Weights of a small GPT-style language model, trained from scratch on English Wikipedia.
Size: 14 layers, width 160, 5 heads of 32 (1 for keys and values), MLP 448 SwiGLU.
Training: a variant of Muon for these matrices, 318M tokens, 9320 steps.
Each number is 50 + 12 x the weight over the matrix's rms, rounded and kept within 0 to 99. Layers, rows and columns count from 0.

# layer 2 attention query, 160x160, rms 0.075, rows 0-159, columns 0-39
47 51 54 51 58 40 33 49 51 42 55 48 70 56 60 75 52 57 42 42 56 35 49 49 55 58 59 61 55 34 70 51 49 44 45 53 48 37 56 50
44 54 56 38 53 33 61 42 49 32 44 58 58 55 56 65 49 44 41 56 53 40 32 41 39 50 48 50 46 55 55 48 65 52 61 57 48 33 65 52
37 24 49 25 52 49 42 51 58 50 70 42 28 53 45 21 30 50 62 26 41 56 60 57 34 44 38 40 62 61 34 38 26 50 57 46 36 61 47 42
47 51 48 41 37 47 41 49 52 50 50 51 50 56 49 59 53 66 46 47 61 41 56 45 38 63 42 59 45 43 58 55 61 54 42 43 55 44 59 37
50 52 44 66 54 39 44 45 55 52 64 29 34 39 61 60 51 45 68 47 29 45 48 46 38 52 42 68 49 36 58 63 54 73 32 42 38 49 35 53
72 62 47 49 40 59 71 38 56 68 58 49 56 39 27 49 47 42 55 36 34 47 57 51 62 43 48 59 51 52 33 53 46 58 54 51 61 57 42 60
55 54 50 53 44 58 57 51 48 42 60 45 69 76 51 50 37 69 44 35 48 63 46 50 49 39 62 57 58 63 44 44 62 47 41 67 31 32 68 27
58 42 52 61 65 41 50 54 72 57 38 53 40 42 67 50 34 54 64 60 48 65 49 31 44 46 59 87 32 64 34 40 58 43 51 72 63 79 60 36
45 61 84 50 52 56 63 83 64 38 54 41 65 40 56 38 71 41 49 45 49 23 51 23 53 66 72 56 51 37 57 36 59 48 66 18 55 51 64 33
38 75 55 49 50 50 61 42 29 61 31 47 59 56 41 47 62 44 66 34 69 47 60 27 51 65 42 38 44 46 65 46 44 61 44 44 74 60 65 41
82 39 58 44 44 23 63 52 37 63 55 39 69 29 48 56 23 46 68 52 24 45 49 46 49 67 49 34 67 45 75 76 03 68 27 33 32 26 65 46
43 42 46 42 48 39 68 32 54 34 48 56 85 68 77 46 53 70 51 64 49 26 43 50 29 71 50 57 50 42 75 56 54 63 57 54 50 37 50 42
42 51 56 65 73 44 53 38 45 56 62 55 66 35 42 52 63 48 35 52 68 47 58 53 50 38 68 40 67 58 61 40 57 53 48 24 58 47 55 61
41 49 44 39 46 43 72 51 51 50 37 39 45 46 51 44 47 38 47 50 52 64 49 67 62 54 54 44 50 60 57 54 56 81 37 49 60 52 37 63
48 53 41 48 46 52 45 57 55 52 47 48 42 61 50 66 18 24 35 47 23 83 36 64 58 61 51 69 44 66 53 31 75 44 50 48 64 65 40 63
43 34 63 57 65 55 30 35 46 49 50 52 35 60 49 30 45 59 57 47 56 47 55 38 47 57 55 56 56 50 34 59 51 66 38 52 47 61 37 42
43 51 37 62 73 49 21 32 46 39 65 62 26 56 45 39 26 39 67 53 82 43 51 56 57 75 67 36 62 35 59 64 55 52 58 60 64 35 48 50
36 49 39 58 50 66 33 50 45 52 57 47 48 40 52 61 51 56 59 44 44 57 64 50 69 76 38 56 56 50 59 57 52 48 50 46 58 37 56 38
55 40 71 55 33 47 41 58 46 36 49 45 71 68 50 68 44 55 31 54 61 48 48 62 65 47 64 51 72 64 61 53 27 41 56 65 38 60 51 57
56 50 49 51 63 77 49 58 52 38 70 52 69 51 46 54 50 44 34 57 49 68 58 36 54 36 65 88 63 36 50 53 84 56 53 41 42 34 40 30
47 69 54 49 53 58 53 33 41 48 71 41 51 55 50 52 55 52 49 32 47 50 53 52 83 53 50 57 56 45 42 37 62 56 50 49 61 38 45 52
52 39 52 49 34 42 46 52 44 33 42 56 46 63 31 51 49 54 41 46 56 44 57 57 51 60 54 58 38 56 43 42 54 37 41 67 57 54 41 15
38 44 54 48 41 61 42 49 46 38 44 45 48 60 61 56 52 43 56 45 43 48 56 50 63 53 43 45 52 46 61 45 70 48 47 58 52 43 40 56
42 40 63 47 59 33 45 55 52 50 38 55 41 56 55 45 32 51 40 38 63 38 56 50 55 70 57 50 46 55 44 62 52 36 50 53 63 48 50 45
46 50 85 50 65 52 12 45 38 29 46 52 41 73 36 77 35 47 35 50 82 76 47 41 56 59 34 62 25 46 34 60 83 36 67 48 54 80 43 42
59 33 67 48 52 39 64 53 57 40 61 45 47 45 68 54 53 62 60 29 40 18 75 39 63 43 30 17 75 60 44 50 67 46 37 52 57 12 33 66
31 33 40 52 34 35 45 50 78 58 27 51 43 49 48 64 13 27 48 31 40 39 33 55 43 63 53 30 59 27 34 44 53 61 36 57 54 18 50 58
39 57 55 43 64 46 47 46 51 48 55 33 56 67 52 49 86 37 57 52 72 33 58 43 67 57 52 43 47 42 46 52 59 47 45 34 33 68 22 42
69 52 43 63 25 72 32 48 56 43 63 57 58 67 38 72 31 53 39 54 40 27 64 37 62 42 68 56 24 54 47 34 55 52 68 43 48 55 28 39
49 56 55 62 45 34 63 83 63 39 64 55 57 60 28 59 67 52 70 51 39 33 63 52 49 36 65 30 40 47 76 52 31 35 58 54 63 64 59 54
59 52 80 67 50 78 41 52 35 47 57 64 48 80 56 81 36 64 35 64 63 74 42 26 56 43 83 64 30 76 30 56 83 39 44 53 64 39 52 48
52 45 52 66 52 42 87 61 36 52 40 59 58 65 46 44 49 62 79 54 61 49 58 53 59 66 66 43 36 60 45 32 34 23 58 56 80 71 48 45
42 50 49 61 37 46 45 62 52 36 65 55 65 48 46 54 49 60 43 48 50 43 46 43 50 57 43 57 49 60 49 60 48 43 55 49 56 49 49 41
50 59 40 44 42 31 56 61 47 33 46 46 57 49 49 50 53 45 39 49 50 48 53 51 51 54 51 64 47 42 55 48 42 55 52 37 56 57 37 40
40 56 54 51 59 55 46 62 66 34 55 36 53 65 56 47 50 42 51 55 44 52 33 40 48 41 55 57 47 53 49 69 47 54 29 49 41 45 41 46
52 64 63 55 41 57 52 52 54 44 55 41 54 48 52 59 51 57 53 53 54 46 49 47 38 51 51 61 54 53 48 68 46 51 54 58 61 57 51 42
41 51 65 46 56 41 56 57 62 53 59 39 68 60 49 52 52 58 35 39 46 57 34 62 36 57 39 54 48 48 52 45 51 42 41 46 45 62 60 45
50 37 51 50 68 34 65 34 39 65 47 48 62 29 66 26 31 29 60 44 38 56 58 42 27 47 52 30 57 66 47 43 30 55 43 49 44 44 57 60
32 48 45 46 64 69 64 47 39 52 59 89 39 57 24 72 47 49 62 22 62 49 83 53 67 39 61 63 53 37 75 40 49 46 41 56 36 57 48 37
43 71 48 00 45 79 50 44 42 62 44 96 50 68 61 67 52 51 65 27 55 64 35 49 58 60 65 69 51 69 42 48 57 23 49 70 38 47 77 50
77 53 23 38 54 47 52 50 30 54 23 50 41 52 38 68 47 57 60 38 65 46 69 54 74 67 26 32 38 53 60 45 68 60 55 33 30 77 65 55
45 53 35 56 50 45 38 74 38 53 63 41 53 42 61 41 59 54 47 48 34 36 49 42 51 43 59 49 49 43 52 58 43 61 54 68 52 63 55 60
57 54 47 64 42 52 75 65 42 66 71 58 54 38 51 46 58 29 64 48 43 76 41 59 30 40 47 42 62 47 61 41 43 76 30 61 59 51 71 52
52 76 71 56 59 75 52 54 43 45 01 57 54 53 32 65 37 43 29 63 47 42 47 62 65 49 44 62 54 26 43 32 51 55 62 75 35 47 47 47
42 25 31 38 58 19 63 75 65 35 76 32 68 55 65 30 62 54 68 52 33 37 25 44 14 44 37 46 67 68 56 41 26 50 74 42 43 44 51 57
50 63 45 38 49 58 49 49 54 90 26 71 51 64 41 40 51 61 55 26 34 48 65 57 62 52 36 46 62 36 60 51 56 43 31 33 56 60 61 35
59 45 46 66 48 50 42 66 65 34 26 49 50 46 66 98 75 29 65 36 42 57 43 58 69 71 70 57 61 19 48 69 62 55 67 95 51 56 55 64
49 58 45 48 56 56 42 37 49 48 43 52 43 56 32 68 50 50 59 43 50 45 43 55 61 48 61 38 56 48 36 34 66 49 49 54 54 46 49 45
34 46 61 45 65 56 60 51 36 60 40 75 27 53 55 38 35 49 51 43 51 70 43 64 37 49 39 37 64 26 52 35 43 59 56 56 39 39 49 63
42 56 60 53 46 57 47 67 52 51 63 42 54 62 52 59 58 58 54 48 59 47 42 58 40 52 48 44 56 39 55 58 55 45 44 54 54 47 46 49
35 38 57 61 39 64 49 63 49 50 44 53 55 38 51 48 44 71 51 47 50 59 39 50 49 49 30 44 59 48 70 48 50 46 58 47 56 47 40 66
54 61 53 61 50 45 64 62 61 37 48 67 71 41 41 62 69 43 75 31 73 62 70 44 67 58 48 53 34 37 55 68 63 37 68 53 58 62 68 41
48 46 67 63 42 51 45 66 45 38 42 53 52 50 61 43 60 69 77 60 52 56 61 37 51 46 60 50 39 45 61 48 58 38 64 56 48 44 43 53
47 47 59 67 65 64 42 48 42 36 67 51 45 65 50 61 50 45 58 44 58 51 59 54 45 44 64 61 61 59 63 38 57 43 51 54 54 53 59 55
51 54 66 56 40 46 39 60 54 24 43 41 27 60 53 66 64 61 43 55 44 48 38 53 50 59 39 62 34 49 62 59 64 60 56 52 55 50 48 54
47 31 56 64 50 39 40 41 70 41 52 50 25 47 39 58 53 55 37 65 59 49 69 57 46 51 43 47 47 48 51 47 51 37 60 63 55 69 17 51
55 44 54 50 44 58 31 30 42 39 56 72 40 62 52 92 48 55 57 60 70 60 55 36 30 83 42 59 62 17 39 33 62 44 63 53 34 58 78 45
43 58 62 53 55 44 62 49 50 47 45 42 47 75 55 50 42 37 44 76 48 61 25 58 41 42 73 50 38 68 38 60 58 63 45 43 56 58 33 50
41 56 39 62 31 47 39 56 61 62 55 69 54 44 34 53 49 52 38 62 65 66 47 48 78 39 67 68 41 43 68 47 74 42 61 68 60 23 66 46
38 73 59 47 65 65 46 36 50 68 71 56 48 55 42 45 44 58 48 55 64 37 63 47 61 41 45 43 47 56 54 45 65 39 26 69 64 75 41 48
70 34 67 42 60 53 45 63 48 48 57 56 56 54 35 67 61 67 06 50 53 62 44 31 57 56 52 59 36 41 49 34 58 56 54 45 37 43 44 52
48 47 54 57 51 58 49 58 45 60 45 45 35 44 45 40 41 66 49 78 41 64 40 45 38 28 49 46 51 44 51 55 40 59 43 60 49 38 48 54
41 46 30 53 64 41 45 48 35 54 50 49 54 33 38 38 43 47 84 56 34 61 39 53 24 54 50 71 51 53 62 64 40 68 67 43 27 62 41 54
58 45 48 50 46 39 53 45 54 58 77 62 49 79 71 20 56 66 53 67 39 30 72 41 38 27 71 37 37 86 75 51 44 58 46 74 81 60 56 62
43 72 38 54 42 55 65 59 42 48 57 56 57 51 52 56 51 64 48 36 53 39 55 53 63 57 55 51 71 42 54 50 66 26 60 50 54 43 53 54
41 74 52 47 51 53 41 59 54 44 56 44 72 53 56 69 49 64 54 43 60 41 51 67 58 44 55 43 57 51 71 61 55 35 56 53 53 43 50 51
45 32 40 56 47 52 63 43 51 64 48 26 46 39 63 18 57 52 40 37 76 49 58 54 23 51 56 29 60 61 51 53 53 57 28 41 42 47 76 47
33 66 48 55 47 54 58 40 46 42 45 34 56 51 61 61 55 65 55 59 62 44 53 38 55 59 51 53 43 51 54 47 63 52 57 36 55 60 66 45
52 43 51 44 67 67 58 49 47 64 46 48 65 63 44 66 61 73 48 51 50 37 50 55 47 88 58 47 34 33 48 67 57 56 40 50 71 57 54 59
46 47 41 56 68 43 56 42 39 64 57 58 60 51 55 49 54 25 58 41 61 37 68 50 43 55 45 33 46 72 50 68 38 68 51 40 56 52 67 59
84 22 72 47 76 74 45 38 49 50 44 76 44 49 28 53 46 61 41 60 68 65 53 58 69 64 62 56 28 42 39 40 46 67 31 80 36 58 52 47
57 33 45 57 36 53 50 57 49 51 29 74 54 42 41 64 47 63 41 55 74 56 30 67 58 60 62 46 52 60 53 73 56 47 43 79 23 54 61 48
35 54 47 51 14 52 38 55 73 60 40 52 48 59 58 39 42 49 35 25 54 62 57 50 44 50 42 63 34 20 49 52 40 51 32 39 50 36 59 30
44 48 54 44 50 52 27 67 39 49 52 53 60 47 47 50 42 36 54 53 55 44 48 45 51 54 32 51 40 24 39 60 62 54 40 59 47 41 43 53
55 44 40 48 57 56 35 63 71 40 38 30 46 42 49 33 42 26 34 66 55 55 49 82 53 44 56 63 29 49 45 75 51 42 55 36 78 39 60 50
58 64 52 65 73 46 38 36 81 50 42 43 42 44 47 59 48 41 47 57 48 42 25 53 62 52 48 51 63 41 38 68 58 48 54 62 38 43 43 59
38 39 60 74 47 45 61 46 44 50 53 48 43 60 55 56 59 56 45 44 40 61 35 56 50 35 46 37 62 48 52 52 38 56 64 35 40 64 47 64
26 51 48 39 58 44 47 48 32 49 41 53 51 77 32 55 40 50 62 38 46 39 53 53 17 39 41 60 49 56 45 48 61 35 30 52 40 35 30 53
33 67 28 52 29 47 22 47 55 43 72 60 29 57 45 69 59 46 75 42 53 75 42 44 59 49 64 64 56 57 46 60 41 56 55 62 68 45 48 53
46 66 51 51 50 47 46 28 64 66 53 43 41 81 29 38 45 43 53 30 58 45 57 46 51 39 50 48 52 51 41 46 53 61 31 62 50 64 52 59
53 31 42 34 63 78 73 39 64 61 29 52 17 87 48 63 51 49 48 30 59 78 36 61 24 71 56 38 34 68 49 39 94 42 49 71 62 51 40 46
51 70 48 68 45 78 63 42 28 40 47 51 62 57 45 64 52 52 48 56 63 53 44 45 45 59 48 44 45 40 50 39 72 46 53 49 58 57 53 50
38 45 67 44 50 59 40 63 36 56 49 57 58 45 64 69 36 37 47 79 35 56 57 48 47 56 63 38 42 48 46 56 55 42 45 75 33 62 50 49
41 47 35 46 21 54 40 45 67 31 21 70 25 58 55 44 36 50 43 52 70 60 47 34 66 55 51 56 15 47 31 38 60 39 59 54 38 46 60 34
57 52 40 38 66 58 54 75 42 53 47 36 31 62 53 57 34 50 47 47 46 49 54 52 88 48 40 46 45 39 56 53 51 47 55 44 47 32 44 60
52 51 45 51 41 45 49 35 45 37 57 55 45 61 62 48 50 42 26 70 42 50 50 45 45 41 51 58 38 40 62 47 68 52 58 51 41 44 45 63
37 57 60 58 54 58 35 56 50 29 41 32 33 42 60 64 50 51 43 43 59 63 56 45 59 46 32 49 41 56 50 44 61 40 55 51 58 40 57 45
53 35 63 59 41 35 48 44 59 43 48 52 46 60 53 55 42 67 52 44 47 40 54 53 45 66 41 50 35 28 52 56 44 41 44 54 59 47 39 58
51 82 55 44 76 73 26 35 58 68 44 80 75 61 43 49 52 38 66 57 50 60 51 35 30 76 59 74 09 42 29 23 84 49 59 87 74 74 47 35
46 30 51 48 52 55 61 44 48 29 42 40 46 43 61 56 41 40 81 59 51 13 59 53 84 56 41 56 56 53 42 30 64 68 91 62 53 35 30 59
51 71 80 44 44 58 53 50 53 52 46 65 63 48 45 83 37 64 51 51 72 39 43 57 35 50 72 47 48 49 48 64 50 41 35 41 19 78 52 21
48 50 62 53 23 32 32 56 49 39 47 68 48 30 38 44 46 37 44 42 55 42 48 37 58 65 40 30 43 41 58 37 34 71 46 49 46 49 45 85
44 46 52 37 65 55 56 62 45 30 58 37 60 67 25 49 31 44 41 63 30 41 20 37 62 38 57 63 79 71 44 22 48 68 60 41 35 55 42 49
55 55 40 32 54 44 49 47 68 41 53 33 61 33 53 59 45 37 57 67 71 37 46 42 36 77 63 42 60 43 52 31 35 53 35 50 32 42 30 74
30 31 28 44 44 55 55 37 46 39 75 46 45 55 42 36 31 52 48 74 41 59 64 43 35 42 66 62 41 43 38 51 44 33 47 59 54 84 41 67
78 41 47 47 30 43 69 40 37 50 68 60 50 70 38 49 58 56 62 51 56 47 45 61 64 43 54 42 39 20 61 61 62 51 52 65 28 47 62 69
52 55 46 79 49 45 56 41 58 41 46 56 42 49 66 50 53 54 29 52 58 47 42 35 50 72 47 66 73 38 51 54 58 53 54 52 44 34 55 49
46 46 57 46 64 37 34 45 42 43 49 51 51 50 61 51 50 51 43 55 56 46 51 53 57 53 44 50 56 50 53 64 50 45 58 56 40 43 47 44
44 50 58 18 34 55 37 66 65 70 47 26 51 49 63 66 33 50 53 59 44 49 66 64 30 52 77 48 60 49 43 51 41 65 39 32 67 47 57 61
39 48 43 53 41 50 49 52 65 42 49 41 51 49 53 52 56 52 42 57 61 54 52 39 46 56 59 54 48 43 61 61 58 57 52 50 52 47 48 45
45 43 65 47 28 43 37 36 48 44 39 37 46 43 69 53 48 58 37 93 48 50 54 53 53 61 56 45 40 67 42 37 54 53 57 43 51 48 40 59
49 46 39 49 42 49 42 53 58 64 53 52 43 17 61 52 53 56 66 49 48 32 67 55 52 36 55 20 52 35 39 45 39 49 44 39 52 35 33 65
56 32 81 51 78 45 72 36 51 44 51 72 52 75 24 60 64 41 29 42 70 55 58 43 52 57 58 51 33 57 36 28 52 38 24 55 41 71 46 57
70 51 29 46 66 58 43 54 34 83 26 61 49 37 23 47 44 61 43 37 57 55 67 53 49 41 60 48 49 25 51 35 49 40 47 59 43 64 39 40
46 42 64 62 62 47 46 37 69 44 46 44 50 54 57 52 54 52 51 49 46 72 48 67 70 65 26 43 49 33 47 62 66 37 42 63 54 36 67 41
54 62 46 48 34 55 44 40 56 50 68 42 59 54 31 44 57 31 48 38 45 63 56 47 57 61 71 45 61 48 54 65 61 34 45 40 44 52 66 31
51 61 40 44 57 67 50 55 61 47 99 42 55 68 48 44 76 62 33 34 72 81 13 38 41 31 46 38 61 37 41 37 49 31 52 27 32 70 50 42
44 43 40 57 28 54 36 60 65 45 52 66 67 58 32 71 54 54 45 46 48 40 63 24 32 42 53 34 17 45 60 37 35 61 51 68 44 44 54 49
46 59 55 43 48 58 58 65 30 51 52 75 56 37 70 51 38 27 29 31 60 59 66 47 37 39 28 39 49 51 65 38 42 68 68 37 45 23 39 56
53 49 56 36 44 56 43 56 49 44 64 46 32 67 49 45 40 45 46 46 50 70 37 52 51 44 50 43 51 55 73 55 56 26 47 33 43 35 51 45
59 47 22 30 32 54 47 83 75 48 66 45 45 41 49 77 21 44 59 55 52 28 42 47 49 48 47 62 51 24 39 55 53 32 45 73 33 39 39 44
54 52 74 34 50 71 45 42 65 71 50 42 39 75 50 55 41 47 47 41 48 52 56 30 43 38 49 43 53 46 39 51 39 53 44 62 59 54 34 44
52 47 75 25 35 40 60 50 71 53 41 80 49 80 12 49 38 50 58 38 75 43 51 42 50 66 38 67 49 45 26 51 60 69 47 56 74 66 57 42
35 34 47 52 34 50 60 54 55 42 40 38 48 50 53 60 59 44 55 52 61 48 60 44 57 61 49 50 57 34 58 56 62 50 62 62 73 57 48 56
73 64 59 49 47 29 49 54 39 46 53 43 57 49 61 69 48 51 79 46 56 38 50 51 66 55 51 55 48 43 72 23 31 53 83 59 57 48 43 59
50 63 53 43 46 67 57 47 75 42 36 49 72 62 61 44 48 43 51 59 63 61 46 49 64 82 59 54 42 51 33 54 60 53 50 41 39 56 42 57
31 60 46 60 57 63 63 52 52 40 53 53 49 53 59 54 63 40 60 31 64 38 70 56 60 52 50 34 51 37 54 54 59 46 45 59 69 51 57 38
33 50 64 56 54 50 58 45 58 30 49 49 44 54 51 40 63 57 52 42 55 45 59 41 54 46 58 45 49 44 64 62 45 35 37 48 53 58 50 47
46 39 56 48 56 52 42 52 66 37 43 37 51 62 59 60 49 48 40 47 49 60 48 52 51 64 39 53 57 42 54 50 65 50 54 63 53 53 43 50
29 51 54 58 44 37 49 44 40 43 45 52 40 63 40 57 45 48 41 29 48 39 42 61 51 54 34 63 42 55 65 40 42 56 42 63 40 57 70 52
47 74 36 66 39 40 22 18 62 44 37 23 57 71 41 56 31 60 43 62 34 63 60 44 83 43 83 57 36 42 53 61 99 33 55 59 85 65 45 41
56 46 21 36 52 46 38 39 23 53 51 18 39 57 52 36 34 52 58 66 43 48 54 50 45 46 58 69 60 59 58 44 36 65 55 71 50 86 45 64
53 46 93 34 72 47 40 43 39 73 59 55 32 32 52 38 15 59 50 50 42 26 56 67 69 33 59 58 46 42 51 27 48 67 57 36 75 87 48 40
62 62 63 46 34 36 54 49 43 29 42 58 60 49 31 45 51 73 61 42 51 24 64 52 50 56 35 53 58 56 47 46 57 55 55 78 62 27 48 57
36 49 66 44 46 64 39 71 74 48 36 46 68 68 49 66 31 35 32 53 57 51 65 74 44 56 60 51 50 62 54 70 56 57 55 40 53 47 43 46
33 43 40 58 35 47 80 58 86 50 30 40 58 24 24 41 78 41 30 47 59 56 62 46 22 51 51 31 35 40 65 27 64 41 37 59 44 31 38 57
38 50 58 32 53 47 34 25 42 63 47 34 38 76 36 52 22 43 53 41 58 58 59 25 49 53 74 53 54 53 33 57 50 52 48 55 62 64 62 49
53 57 70 50 43 42 52 35 46 32 51 61 67 73 50 42 28 26 90 46 49 46 46 48 64 73 55 61 50 60 35 60 55 37 40 30 69 52 35 49
45 61 46 56 50 51 51 45 47 36 47 44 54 62 59 60 50 68 49 58 62 63 41 34 61 58 58 58 59 45 41 56 57 47 41 58 60 46 64 42
43 60 51 60 41 49 45 54 50 36 60 55 65 59 62 39 51 58 44 49 49 55 50 49 58 59 64 45 53 52 66 46 38 50 52 46 54 56 60 53
24 73 53 35 39 55 71 39 62 39 47 67 53 60 53 25 48 72 33 53 47 37 35 32 29 27 38 41 49 76 61 50 41 57 46 42 48 42 84 46
40 63 45 64 41 43 37 41 49 49 55 47 51 60 54 60 53 61 56 51 47 52 61 53 61 59 44 53 46 38 51 55 41 55 54 51 48 56 47 51
47 41 47 43 62 55 51 47 37 46 58 70 37 65 49 57 72 61 59 56 56 47 58 54 42 55 49 38 45 39 43 56 38 45 61 57 66 70 41 53
62 37 45 47 41 51 58 40 55 66 58 61 54 43 57 46 57 57 60 48 61 48 59 51 33 26 46 34 58 62 46 57 35 58 35 31 37 47 61 70
55 35 59 36 58 68 66 32 23 43 31 76 64 54 35 56 52 53 41 47 59 28 52 60 47 48 41 56 42 55 47 38 67 30 66 58 45 62 62 41
43 40 55 39 70 74 76 31 43 71 09 68 55 51 74 52 64 50 37 58 61 57 42 46 35 39 73 55 53 35 34 37 79 36 61 52 57 59 54 36
45 30 56 75 66 52 18 67 44 41 48 39 70 59 31 38 52 28 63 53 40 60 56 45 51 62 61 49 56 41 50 51 43 52 61 51 38 45 62 57
55 58 66 58 51 68 57 56 57 50 48 60 31 34 46 42 66 49 46 26 53 40 51 41 47 41 33 68 47 49 50 63 31 46 59 60 53 53 34 47
59 48 31 39 65 34 50 30 38 46 70 38 50 51 49 48 55 59 30 67 61 54 58 43 08 41 67 44 62 64 57 31 41 62 67 22 65 70 68 44
47 39 55 68 30 56 58 65 64 19 33 44 31 43 65 53 30 62 45 57 49 36 54 37 45 59 46 59 32 66 47 66 40 81 41 65 45 33 37 50
67 32 61 61 48 47 46 62 50 51 54 63 48 57 49 58 63 58 46 56 74 43 44 48 52 36 50 38 60 55 57 59 37 48 57 33 45 43 28 70
58 40 50 45 67 59 48 37 62 60 40 73 68 55 38 48 43 60 39 41 70 64 61 27 36 52 66 57 36 52 50 50 52 39 35 33 38 61 62 39
54 58 51 64 45 60 46 72 51 20 65 22 54 45 27 72 78 63 45 46 56 66 29 44 65 50 31 88 37 29 46 45 60 47 98 61 51 89 71 54
54 44 50 37 38 55 40 47 46 52 43 41 36 56 35 35 48 47 52 41 54 56 57 41 64 45 57 56 51 57 43 39 68 59 52 59 54 51 46 62
28 56 40 29 40 40 40 51 49 47 63 71 51 35 60 29 46 54 64 45 43 45 45 80 31 62 37 63 47 49 41 53 52 41 53 36 52 54 33 66
45 64 40 56 48 49 49 47 64 50 59 67 54 43 39 63 54 57 60 61 64 55 44 58 62 60 53 59 55 53 55 53 38 26 51 50 61 50 60 52
56 53 39 39 37 35 43 49 47 41 40 49 46 68 51 54 63 44 38 61 66 54 58 47 63 52 49 48 59 40 57 59 34 48 63 53 53 43 50 54
55 42 55 50 54 47 56 50 53 60 38 65 45 55 45 70 47 30 50 55 53 38 49 49 47 61 43 45 41 22 45 40 47 42 64 50 53 47 48 47
44 40 53 58 55 49 62 54 53 34 44 37 48 58 64 61 45 53 39 51 45 54 55 49 53 55 48 46 41 37 45 48 54 39 61 43 47 34 45 41
44 46 52 57 50 35 43 37 54 40 46 38 46 48 54 52 53 41 24 40 50 54 48 63 45 54 50 64 56 59 42 35 64 50 51 59 46 51 74 46
36 49 51 56 54 44 37 57 51 15 42 31 49 61 51 58 56 48 50 52 33 55 41 56 53 53 40 49 43 41 58 50 51 48 48 48 60 46 46 52
33 72 42 60 46 57 33 42 46 67 55 49 41 74 43 51 48 54 54 68 33 71 48 61 70 68 45 52 27 54 64 44 58 41 68 55 50 59 38 52
35 62 72 41 34 81 60 03 41 43 37 42 29 48 53 56 49 68 35 70 53 60 55 51 56 39 62 85 80 35 20 62 97 30 89 54 91 45 53 55
40 43 32 59 66 64 37 49 62 37 64 68 53 24 45 42 53 50 13 70 53 45 50 75 61 71 61 53 56 74 60 38 15 74 49 30 48 62 54 64
34 49 31 55 59 60 61 31 50 41 42 77 47 74 54 73 69 47 37 42 55 54 44 40 52 40 64 48 47 45 41 50 99 32 63 68 55 42 43 56
50 63 56 42 44 64 48 60 33 40 49 59 22 54 51 55 59 73 67 42 58 35 50 61 43 43 26 54 68 29 48 67 73 29 77 34 66 63 36 51
50 56 52 43 56 47 64 63 64 46 41 76 34 29 44 48 43 53 57 38 56 54 45 59 59 74 48 58 33 65 39 53 88 25 58 41 29 74 41 62
40 36 47 53 61 27 59 51 82 52 60 52 47 59 53 29 54 37 41 46 60 52 46 70 29 43 45 15 34 54 44 62 55 46 33 46 58 41 45 55
43 35 55 61 49 36 39 76 40 57 60 56 47 52 35 56 35 38 66 42 52 47 39 51 41 64 47 44 48 33 45 67 63 70 68 56 37 51 30 68
61 47 37 52 56 53 40 57 33 49 48 40 55 61 45 52 53 59 47 53 58 60 58 49 49 35 76 37 42 76 59 55 50 51 63 48 76 54 48 35